Part of a small language model's weights.
Size: 16 layers, width 768, 4 heads of 128, MLP 3072 SwiGLU, vocabulary 36925, 195M parameters.
Each number is 200 + 20 x the weight over its row's rms, rounded and kept within 0 to 999. Layers, rows and columns count from 0. The size before them is the row's rms in percent of the matrix's.

# gate: layer 5 MLP gate, 3072x768, rms 0.0655, rows 1429-1459, columns 416-447
# up: layer 5 MLP up, 3072x768, rms 0.0662, rows 1429-1459, columns 416-447
# down: layer 5 MLP down (transposed), 3072x768, rms 0.0632, rows 1429-1459, columns 416-447
gate1429,100,198,211,183,226,194,194,224,170,214,219,181,192,196,220,224,201,171,194,231,244,217,205,203,215,193,210,226,130,185,199,195,255
up1429,098,203,224,187,247,178,173,185,225,189,222,178,200,185,210,202,212,162,234,212,213,150,181,201,231,232,181,202,177,216,177,216,207
down1429,099,209,188,192,203,176,215,227,208,209,185,239,216,168,215,179,188,181,185,199,187,215,208,207,191,218,189,193,187,210,149,204,221
gate1430,099,209,236,222,223,191,189,176,199,194,212,221,176,207,215,181,201,198,168,209,187,184,192,211,197,199,209,211,199,236,215,179,225
up1430,094,215,225,203,185,164,196,197,184,197,194,206,164,227,228,240,214,225,186,179,192,215,199,221,175,208,235,230,181,200,207,181,208
down1430,094,180,186,206,177,198,182,195,194,173,218,175,200,155,197,173,211,175,181,207,220,188,214,191,205,172,183,187,202,182,203,199,197
gate1431,099,193,178,196,161,187,194,178,205,238,199,222,209,204,186,228,192,184,215,209,178,174,202,224,213,225,196,219,197,206,235,239,220
up1431,099,181,198,204,225,242,158,212,223,204,214,196,211,178,226,195,197,221,225,178,219,195,172,190,207,227,198,190,200,209,197,188,179
down1431,100,182,219,212,172,231,207,177,173,142,174,199,203,209,189,214,210,172,188,205,216,160,204,218,153,185,234,205,188,210,200,184,193
gate1432,099,199,211,225,206,180,209,196,193,189,240,193,238,211,196,208,162,193,194,178,211,193,193,207,188,222,172,196,196,180,216,204,214
up1432,101,194,164,160,187,215,178,181,198,179,219,187,169,197,190,185,191,204,203,202,187,182,167,220,201,187,185,173,218,191,178,213,241
down1432,102,169,158,218,204,195,222,203,196,207,175,174,206,223,210,193,204,193,218,209,199,187,235,192,147,183,227,199,182,181,194,217,190
gate1433,097,195,240,200,194,207,188,180,206,218,211,213,245,210,197,207,194,187,209,212,205,183,222,200,237,210,193,201,213,215,188,191,186
up1433,096,201,203,232,196,186,213,190,180,200,185,177,179,188,188,197,204,226,214,164,193,215,192,183,196,201,212,192,197,217,216,185,186
down1433,100,204,238,182,167,182,225,238,208,178,182,206,172,171,223,210,199,192,222,186,223,176,178,207,173,184,218,162,192,220,197,188,160
gate1434,101,178,191,226,229,214,194,185,235,205,184,195,191,221,210,202,154,205,167,192,202,215,194,199,215,229,194,212,173,172,191,181,204
up1434,098,206,197,210,185,199,196,197,186,184,196,191,186,205,214,198,222,240,214,248,215,209,193,204,202,220,188,187,168,175,194,258,200
down1434,101,215,177,208,155,208,208,204,163,249,194,194,163,210,190,203,197,213,193,226,218,221,201,181,217,229,182,183,193,183,152,228,212
gate1435,102,180,168,201,202,197,238,172,205,182,176,194,208,215,227,187,161,214,204,168,216,205,181,198,184,218,196,210,194,178,209,195,197
up1435,102,190,229,190,171,218,201,192,214,234,199,197,213,194,185,236,183,214,176,186,231,207,231,193,183,206,196,195,211,201,196,192,225
down1435,100,224,245,204,183,212,180,145,184,203,208,186,193,170,156,207,222,222,185,211,202,209,195,210,211,219,184,199,189,185,216,201,200
gate1436,094,215,187,213,151,153,175,224,191,202,228,205,200,186,241,166,180,208,212,193,239,199,218,195,221,187,188,206,167,257,224,182,207
up1436,099,218,187,183,202,223,221,198,183,181,203,204,200,188,194,183,193,197,184,222,177,195,173,198,200,219,201,199,222,239,197,172,216
down1436,100,176,205,193,187,209,226,174,187,203,200,203,151,170,217,217,213,215,192,208,183,209,196,198,206,225,207,220,185,190,171,222,202
gate1437,098,196,199,195,221,209,194,227,218,213,187,228,222,211,209,202,215,196,191,193,222,204,224,197,184,204,218,217,197,204,147,188,180
up1437,099,194,211,215,202,237,184,194,201,188,174,170,212,198,166,207,235,206,176,213,196,181,171,157,177,196,171,232,216,197,218,197,200
down1437,101,207,211,211,200,231,200,204,224,234,162,191,200,185,202,191,185,206,215,169,180,198,192,222,184,165,206,230,210,162,218,205,209
gate1438,092,203,223,205,218,197,194,204,193,169,224,199,195,231,174,205,227,201,169,197,237,205,180,210,210,216,179,207,215,264,198,189,209
up1438,099,164,213,224,197,142,193,227,208,215,213,226,194,241,180,208,230,221,176,208,213,201,169,192,223,223,169,181,181,229,222,180,178
down1438,096,207,191,171,197,213,202,205,192,243,185,213,218,227,209,219,200,190,215,197,202,190,165,206,236,199,192,192,205,203,211,204,213
gate1439,100,181,193,186,194,178,243,187,226,234,211,210,221,212,197,180,198,200,173,200,248,200,189,189,213,200,199,190,204,245,202,191,187
up1439,093,221,190,174,183,209,172,230,185,207,166,209,161,227,201,209,221,204,216,213,193,196,168,173,199,191,208,192,169,169,206,219,219
down1439,098,193,182,181,194,217,196,229,217,189,203,217,213,243,230,214,204,183,182,203,237,224,167,205,189,216,206,173,155,187,233,211,203
gate1440,098,161,221,223,180,236,225,211,207,203,160,197,208,243,179,210,166,189,221,181,206,178,254,222,192,206,218,196,224,227,196,213,176
up1440,104,185,185,215,222,205,166,190,190,236,221,222,175,199,168,213,200,221,200,196,225,179,197,191,212,168,203,223,226,218,201,209,166
down1440,098,207,171,210,193,201,178,185,217,204,199,221,196,248,189,215,159,183,201,227,202,204,225,159,192,202,214,199,181,214,199,202,172
gate1441,097,229,198,207,186,189,183,229,162,179,205,213,196,201,215,166,221,212,177,179,201,180,160,234,188,196,199,207,203,228,213,176,168
up1441,098,215,189,210,188,202,179,199,206,178,234,223,173,211,202,192,213,216,222,200,226,186,171,199,194,189,234,227,194,180,225,176,162
down1441,098,213,230,185,223,195,195,160,207,200,232,215,217,186,220,203,214,224,191,194,153,210,204,176,194,215,169,173,212,215,211,203,185
gate1442,099,186,192,178,191,199,154,233,195,172,200,176,185,156,209,219,167,174,170,186,209,176,172,204,209,218,208,203,176,179,196,208,217
up1442,102,217,232,202,228,212,211,202,214,205,188,182,203,194,195,175,231,189,199,206,223,188,163,184,190,169,198,194,211,217,199,223,188
down1442,096,201,201,208,187,232,189,220,205,216,181,208,171,266,191,169,218,206,214,202,209,208,211,196,204,201,180,221,203,214,254,207,169
gate1443,094,192,189,199,181,234,202,209,187,195,226,191,195,195,224,192,184,158,178,227,180,233,188,256,201,198,214,189,173,198,218,234,230
up1443,099,195,180,187,191,191,192,216,227,201,190,183,205,199,208,188,175,191,189,163,180,187,175,186,221,180,168,185,215,171,191,212,216
down1443,100,209,170,223,176,203,182,177,206,191,190,194,169,185,194,200,196,199,196,203,202,194,204,198,253,196,200,153,217,204,192,159,192
gate1444,098,194,245,190,213,200,178,222,212,195,187,214,184,218,185,221,202,194,219,203,218,186,197,206,181,195,214,200,218,184,216,189,174
up1444,094,190,171,196,214,188,180,195,177,174,202,187,196,205,189,201,221,174,203,211,207,186,198,220,202,216,188,209,217,154,204,241,201
down1444,099,211,163,225,204,180,178,212,194,210,207,222,199,225,172,205,172,170,208,169,188,217,196,226,193,220,207,188,160,200,198,188,229
gate1445,097,194,209,198,203,201,241,205,241,208,239,196,215,229,212,194,217,201,217,212,211,218,176,192,211,209,218,188,187,228,223,204,192
up1445,097,205,216,207,174,228,203,156,174,164,188,184,185,201,206,165,215,213,248,209,184,196,169,196,196,206,216,179,208,171,193,219,189
down1445,099,209,176,139,223,178,196,207,202,152,208,206,196,175,214,197,195,212,227,230,186,208,196,212,198,209,220,220,214,194,246,200,190
gate1446,093,198,221,190,210,222,201,226,204,215,208,165,186,162,212,217,192,209,192,222,185,166,216,202,172,211,161,193,187,200,181,194,201
up1446,092,208,173,213,135,212,200,189,206,216,214,211,227,209,189,230,192,189,213,193,216,210,226,180,177,185,158,154,193,197,205,190,171
down1446,092,224,174,201,186,230,206,196,227,170,190,216,166,200,209,165,202,191,217,229,194,161,182,191,157,209,201,211,227,219,179,175,202
gate1447,102,203,210,201,227,156,210,191,193,215,201,198,185,207,166,219,158,224,201,226,196,170,203,141,209,187,214,189,210,193,205,191,225
up1447,098,238,235,156,166,241,205,180,219,167,207,187,236,182,209,220,207,219,204,234,185,216,197,211,206,172,199,183,185,189,171,150,193
down1447,102,203,192,233,199,206,203,183,205,194,190,188,227,210,218,213,204,171,209,217,229,221,208,205,235,187,195,183,201,231,220,241,191
gate1448,099,156,177,219,225,205,193,210,177,189,199,207,236,242,221,197,218,215,245,198,214,167,209,182,206,215,186,200,190,212,190,223,262
up1448,105,221,221,194,185,199,187,171,156,170,198,177,210,177,217,203,176,193,222,181,164,225,205,212,156,183,179,184,184,206,174,209,200
down1448,107,229,208,185,188,196,176,191,187,207,209,261,200,178,222,174,207,191,167,228,198,228,194,168,184,215,189,234,186,228,185,167,209
gate1449,098,219,206,232,195,187,215,228,152,208,183,232,192,208,185,221,152,192,174,234,204,182,187,197,214,199,191,200,174,223,197,176,196
up1449,097,213,181,227,192,205,185,230,184,200,181,173,185,226,219,226,196,207,203,181,190,175,168,239,225,207,160,202,165,180,260,193,202
down1449,100,221,170,201,215,205,210,204,224,173,214,194,197,244,222,217,186,216,204,215,201,192,195,216,198,227,188,246,212,189,205,204,210
gate1450,098,191,195,173,179,193,181,209,210,175,191,186,207,236,232,207,208,191,204,210,190,180,215,191,221,187,208,203,179,191,188,203,165
up1450,099,188,219,210,230,208,213,231,173,212,226,206,252,194,215,206,197,168,197,211,181,226,197,169,211,193,185,233,203,226,262,198,189
down1450,101,187,200,227,227,216,195,178,193,239,224,201,210,174,205,208,180,180,203,245,215,161,213,204,203,181,231,211,230,193,212,214,184
gate1451,093,225,237,236,163,163,164,205,215,217,196,191,168,148,222,204,224,164,232,203,196,205,204,190,200,153,182,189,200,199,212,187,208
up1451,096,179,161,196,215,191,198,226,202,178,194,187,183,194,211,249,234,203,172,165,212,206,198,157,217,211,235,179,211,210,158,180,229
down1451,096,184,183,224,180,237,233,226,207,207,203,207,176,154,183,187,174,220,209,192,190,225,209,205,215,180,208,221,219,212,206,234,201
gate1452,105,225,225,200,216,194,211,199,214,190,197,209,229,185,210,182,198,196,197,230,215,182,191,227,213,187,205,186,201,253,185,216,206
up1452,105,203,215,227,166,209,186,225,195,209,203,197,209,180,168,197,240,200,207,188,180,213,177,201,217,191,211,183,211,195,219,189,176
down1452,101,214,207,190,228,216,219,202,165,166,212,198,173,188,171,190,185,206,164,184,197,184,204,229,247,216,184,181,198,169,227,205,252
gate1453,097,203,231,172,194,207,205,208,190,186,227,151,192,213,231,197,220,231,227,248,203,209,195,217,193,220,193,212,186,193,206,212,191
up1453,096,224,187,228,224,190,195,212,187,202,195,208,194,208,214,197,210,205,159,228,213,232,222,175,206,208,185,201,209,212,230,191,223
down1453,095,197,191,210,196,208,218,226,177,207,176,191,193,171,198,204,192,187,214,197,215,206,195,197,211,190,200,211,211,160,182,218,222
gate1454,097,204,185,185,205,201,166,217,217,191,248,175,182,189,216,203,226,205,215,184,247,206,160,219,220,195,250,224,194,189,235,224,179
up1454,098,201,249,190,167,209,212,189,200,227,201,208,219,187,179,181,212,191,198,228,180,197,202,211,167,210,191,149,214,228,204,147,208
down1454,097,225,225,221,190,229,206,174,219,229,186,215,187,232,220,209,174,207,197,231,180,184,187,218,163,190,180,212,242,212,150,193,187
gate1455,107,219,195,232,215,186,203,200,214,225,186,199,214,194,239,210,223,241,178,187,209,180,215,218,187,217,175,202,181,210,187,232,190
up1455,104,204,161,192,229,192,198,185,220,213,188,167,181,210,218,201,180,172,203,214,170,203,204,173,239,181,223,191,181,223,207,229,176
down1455,104,210,186,178,220,193,215,223,222,187,217,205,179,199,166,186,223,169,185,198,191,211,215,191,229,195,221,202,176,198,165,208,218
gate1456,098,183,157,194,225,216,241,189,222,147,227,197,183,199,220,210,195,211,232,216,217,208,206,196,185,175,214,222,182,184,207,205,166
up1456,100,195,222,185,192,223,205,186,170,237,214,231,190,187,201,224,245,217,217,228,208,187,179,245,196,184,200,223,186,202,206,215,155
down1456,099,212,210,189,208,205,210,228,199,174,236,219,187,137,187,199,226,197,190,201,189,215,232,185,199,196,225,204,204,201,176,177,215
gate1457,105,175,212,155,189,168,226,202,227,228,187,191,181,209,216,163,181,202,227,196,199,186,204,207,191,230,209,206,202,194,210,169,217
up1457,101,192,225,167,196,178,196,181,218,186,179,167,152,223,198,161,176,161,210,222,196,210,212,188,200,188,228,212,186,190,216,210,216
down1457,102,177,200,241,227,239,222,171,186,193,170,199,193,247,217,203,172,206,197,202,206,220,176,219,164,215,199,198,195,175,207,221,216
gate1458,103,214,191,220,171,203,218,185,213,190,194,200,182,223,226,178,172,169,171,183,195,200,189,229,204,200,205,170,210,187,188,181,168
up1458,096,155,237,220,187,195,217,164,208,218,181,238,192,175,196,192,190,221,190,191,233,201,230,205,174,230,235,179,229,174,223,212,193
down1458,100,192,239,158,197,210,172,206,203,172,198,210,178,184,203,225,196,179,212,199,223,188,197,199,195,209,201,212,187,187,200,187,193
gate1459,098,238,212,202,215,231,175,195,217,203,182,194,215,200,209,204,130,186,186,214,214,196,222,202,172,196,237,217,187,176,199,173,232
up1459,103,206,200,209,195,210,183,200,175,196,180,180,196,181,216,218,180,189,141,185,205,197,182,199,190,186,191,217,151,235,196,236,182
down1459,101,208,220,247,195,152,239,233,208,196,211,167,184,173,219,201,234,173,212,183,183,193,169,198,230,213,208,210,201,197,203,198,201